config = dict(
    n_layer=12,
    d_model=96,
    n_head=6,
    n_kv_head=6,
    head_dim=32,
    d_mlp=384,
    vocab_size=8192,
    activation='gelu',
    norm='layernorm',
    norm_place='pre',
    norm_eps=1e-05,
    positions='learned',
    qk_norm=False,
    attn_scale=0.177,
    bias='none',
    tie_embeddings=True,
    parallel_block=False,
    init='uniform',
    init_std_qkv=0.0664,
    init_std_o=0.0825,
    init_std_up=0.0951,
    init_std_down=0.0951,
    optimizer='soap_variant',
    lr=0.00316,
    weight_decay=0.0,
    lr_head=0.00737,
    warmup_steps=200,
    schedule='wsd',
    decay_fraction=1.0,
    decay_shape='linear',
    final_lr_fraction=0.0,
    batch_tokens=[8192, 16384],
    seq_len=256,
    doc_mask=True,
    train_tokens=97130000,
    steps=8484,
    dataset='wikipedia_en',
)
Each number is 500 + 40 x the weight over its row's rms, rounded and kept within 0 to 999. Layers, rows and columns count from 0. Numbers have three digits each. The size before them is the row's rms in percent of the matrix's.

# layer 2 attention query, 192x96, rms 0.0665, rows 146-191, columns 0-95
097:490500466454546532501485457563543521493559526429597471514501447534458548530498512471525588486477438548478589438482465529492472473518446496534543512521546508513444508505494488438456502497494477529514483516520496491575543456466381511560568505457479454422467506531473506484514482505412540519
090:582497492579562498471430532540492463512529468550481482468522557566492474477485476532531576509493470542452510444548513496509526420519557426509560432524494472542470496461451533505540492581453531488524560486571452532474500597451506427481531515555488481480488522517463508493517536466537542450
089:494580471499521478521450474527557505479517559491424534552484489541500502554427508515445510449494498487509502508482451523473533574438484488518558487582483531470477466440501526513585500492470492507450508482513565486520532462470442502499463490469538497504508485572526419510466512429372451409
087:500434475499511476462545529475472503508413479542583561402503445524505504526527481533518472493447515557494461496540522491521501519481471488448549451523498459467487390509445422540463523479565509462541519495482510466571499498486535533529448395475512415576525556492484480517468457459512517465
112:540520493468503491475488526461487537589438492548483508447434518466575510469467509595495432531443494488516425467581564486466518397490452508471464529506481472496489459579482480494465551479463517512491563480546497413511456551514548513495507425532468550498503520444471516478560512444526492469
114:504527472493473542531458503496507425441557489464478526519490471608427478563509511415466546477475479498522530512498503516508436572466523458511490496551503473555487577400568507481531502516503470467523483516453535552500524448555557465475514503374497459459543472494494515495471537510514431448
089:451513454508515472504486539498527518456553443473510469515510503536515466451445525465480494463501469474500508511520548484489514598532407518418531539544520533544567437462581454457582407479516471476526444520527555532533483573504507494514555509464525405470504490526470510549448537521466432480
092:510477474534457518506466511518554449467496471422489512479472459537405493488495519455496503478489505543480549570469491520499426588523521538503494527478510511546550541378478545539540537527562432461552484489449518586536532476480437611510436489472485502499509448506544514496505580487497480501
098:545573470526510522522549560475513556540476475533510510502457522518491514542470532428489495509500524382552485527499456584477521483545565522471508480470521552508481530484437547537493544474555515438499472449457488546467516470474523363507436560447485545488481542536497444463441524478526452504
100:473465507443555473462432512488420513604458518536515471519519498505596506485537487527473505524488555530576477486439499436454513439537551501483469505536502504485486478585523495567516534492444529532494555525500463438495558557471547485549486473544513544508405584553532487496526456497548497519
089:518496487453473425524534474479485559467559465600517521448500513478505469517529527518516502458434480500502489545515472481525485483481489467448564530484566471481544366512501487588510532502579462444468516481458477493520466500499543445503450445458523563499495518470416423521464472586505473465
110:546475482465456486540553483504512547453524474478489546463538544492495498554455454411437475456467516469521512620535474507422522544483501501466492459500450478576560477435507522554459504496579514472521467469464495526505526471578528562520476492477476479497613419498511512526489522539546441498
130:444475464495512498488472491523484476517481517458499480551514533451543459438551470497531526552525480518473512414498566469563435378490458529468579537551515530476440522525470457457489476499432512509514497576525514516533519489414432463537540479553588488484442529572507509504521499461524551456
112:577526523562530515544513468438499546524410503510564513494541547475548517506541481534479511494519536452498392496508542446464491452565484570472452509459481428497469467573460430490475487477488424502449559476447437503472510461461548490549527461528481536573481531534509449476504435479486507480
066:559553531593481488535569506529479524523464526495490513428470478525471504477458446554580477486447595504442460444492536537502518548515509467518473463547473505495510459495478460504509552491590529523521543556529527555578500446500539481569500462587496462575565448502489455554481500474500504492
085:511423556449517521522432484463477512511498425545573527485415456491501541549552542514459457503444488487544504570473500472476549543561540541473511533477500477545510465509506548485579506527448469393501475574454522470497455508462505515525419500504523531478489460455552509490437475585470529514
075:509559508493461556572533535500496465536445485503459515602506509473479543473508458503481483564542503554474476586481527432482547485458529443512475492540502512578490563523566520503513508476508436486452499483517509442536510575486499527518534490530518393503539489567471529482481548542420402460
072:513435530542526503534433539517460568544499423515524414478454509499477525502426505517442471531541511491556488580431546496507528430520498565475494516476547492543496525574485463431446508503498489488496510574541517457383516552498434517488494505487452519549506500450492506448437462539530478536
063:491474544569543535522491494527535509455464459456555449500545496513492558509502503434537501555519492535575463497474514476476595454523482470503529514538521461447437471454468517463477460518515499495451465413425523538478504532580459491506494536348508461522552497525545495487428463452507517520
066:497463463555488548496541519452531475531467496522415426473484517461468501500472489508452538538564491475531506489485487525491513478493577624510490545463494551488474563445510569475529512563506562566468484459521458518442548459454447399451517477465490519473516501489536587497530530543449556516
067:566408461492479522462540538532513437460488529455494533457583608517438470482415532498516447454515555533531455446481460499441496500496557525487483517438490498502455517522549474536504524480532586560508538482501561549530468519500497476561480536463414517523481483495525522522481415478449505480
071:512551523435545527491504509529477434454499501506525469515539570494540536438512512532491538540541568485459445504526530445468480422487491449505447543528551468528479493527527465412423449508516420531468479443501493493550540526507454459571492560528477498541492523502431500416422491428506452539
062:497470465479528489534506573467464515520500394474458545479484574474489549420465544528449518502516488515536407522552510490498527458503522534500425521486550508538519590500551518493475543509585507514476499484521485546457510575528418408440488558425496479456525464497495537492448498532529502544
061:491462462514519544483547471473432535410541491450525565516511474431552510448446519428549513465546465456463539454471528502545417507566551428523484482512509512529494519547512453516483444524530453553465543506529442498498553481528608453521506492477550491501545480518469534410514449503520456509
066:478454499422478466501543579527478462531502511492518534452477534530473513540514459490560551461476545474504470485490488490518537565551504558522459529487537518463554507474523469515451481538577474529541539478501483560551495445525449529595459540517461503510502503491465489555457488505659520596
061:502541557539497530499526416527459516532508520429521441538529525472500433482480505517551479473595497503503466488577446575574439463452493539509532595525485467453490527532538435490475547488498483487501534495488494506516491460478511586549492420543510448537426507455549508472566529541526552518
071:559414451451403587507442513495485508506562508494481570548491462509494486582567545434527518563488525516534483533520467469522532530430549527516450540493436457504490552475432487556509510563433500560503502502522458484486550469480476471449457513545460495486501526478555488438509483480499433522
069:475549503548541519580476509525465490508452485549526483559465538503523536553550499559484490553492456539535449463450507538595587440527485533506490548528457490552505508579458521454508497521508471534508541532454516534537463548496496604498542532544592456505541509482500468557473492523568526433
078:513552506497548424385538503514522453481575454538450578497473552511563436460484499494460532477454569489479527488534461507533505547483520488503458504509576486485477542501549486540524457494469533549562543524485594512500511551537527508494487468475502596510584517506584515492519521489528541436
065:437537573543472510477572568465506535514545508439446525503552496543447498462569530429519508470522498463572498525468517523559474487560485512486515478476546540522547570491540539493476479551475549461519504488417447517422481498552481520445425493532525435549540461475472434497447474558543484488
070:491504518387484509518568488500511478459537477501515525439584482480449465556514489520500495519433493488529545626452503501531458572498471438461488408506462501513536463512510461564517517451483547449493518496471536487509461512513477508546437502386478558529526467520474444447447482549488487496
064:471547585506479485496497524462513514512513496545555480520415427559484483483480576491514487505429472473531522448488450552488456484510489575469472594517572464528523573522510505517476536525502534551522568541424581543476493488507441535549424485510523449543477502469561513531468462510532571484
067:501523610534484464448478501545501531519585521514506501434463509524467437494478492505591496463486444501436535452536501520480477546471479507487502494500488566542515476465500459505500526444535411549558471498525522507535487479516534488508453524530494539579425482452437414595476478410495469483
071:539481467514513422515493494496550492519565472439514470517490528520520510480485475491524501449573468497441476464471488522564512483406546455464464528504541545497545463472497434522541576539542392506544496548497493589565486439488463534553539493576460489509482469582489455544470530470545451471
059:531459609447523504528428487545430471473538492476487532529415416566539572503499462483474513533437498496503517549490555530496596535536561476518406517548532473519485511497515487536470488487533476512530553449496528511453493529550447527459477516473466517508490487498483497537433568497574484435
065:454422544498499543508580575494510464470494495523503477425499469545505432566520530515531539501488541476561444529534473483499391544479511475537524480477504525451518524451514457526482409557494559461523503461524421530460503529537491537408441487450502495508496560498487510461578480540451470541
068:529442484528526585532475537503477510494548518478406548488506557517478549528530538468414537524510535508632538587511493520424517561501540495519539498548517498485475463477512537489517582538572543496459513509520529486482517531518491493539505517504427451552562474493519535543433534543456452469
061:465397475464477527566476508566506613494542461511518470550523553494513533469518519442472570517506476510566527498534447461475468502579530491469463468459521459560432529511478471471484455538467520520593441550502526527506552516432452548540492463448497525513465531511501526505478550507571497558
076:511486455499480496467513561500527439534394449501443485452494522520506548440432545523445540545508539498487491533420467496474565465460475502499529593523496468545505528528501506469515554460477500573490461498510507463432499616527549512394532578474472537538496458527525488526492480523487544525
072:483534534463494541470461572534545468447468489505521489472538498516519458595609515512571496536527472539541517515488523485506521527486493523531495597524473501507485518423556489501525491467490456513549515508470481518555519478476457462474418555457546493520423598514410558511540427543505501556
069:468546498499526456463536467461554519511503506516520479497517518466505493511540546556548507512504463513365546428460359478515528438483475530560488495474460487440520488519526444518482550465518463537487524435475476515586429474484496542533483528550562439520466510547468472538517521452488497572
062:472443464465529561398495542440484498534437551567535511485536547525523554501474536433559537494543414473442566530522490502456469520453478459494498498538481444481523478500488527543497573491525508532483494440536539479494480519498554552484540578501535507472477514557419526569539534489545466428
079:546558489529504518565553548470414566437455483500505555500440482510506527447501507492505508505486523538472469527489565572471601446546491513517525401514487503518496467514439493512510539495526526418477482472538527526371484464547423536539548511506555494549503537508537518446459538491506489505
071:544536527528505491507538503471487516488533591513491551515477502544515521514556498496508432471487564470422446531540543544506475557463520485490424439473413556493462518475428544589526492525509466460479512475496488572461476450571523532440527535605499542455544508501525436532506528472510480438
080:502473494459525563419443499525483505446497475441551486529520536528429523442448530477576470513539513492489432561400469460482521500535441442417460505550479541478493473511447472482494518496485555476515499584517527495463515520592454511424492484466471521492546479489543491478409462518485446484
062:519624552544572475568484545490476495457540516519559564486498535496532553462500505506420508487479443424517501475473516519482606510495497482474546478517515536521463417497525482447563477503543478486426483467503520514467455460470529529538524525528552445505559465437556488470460556510466442515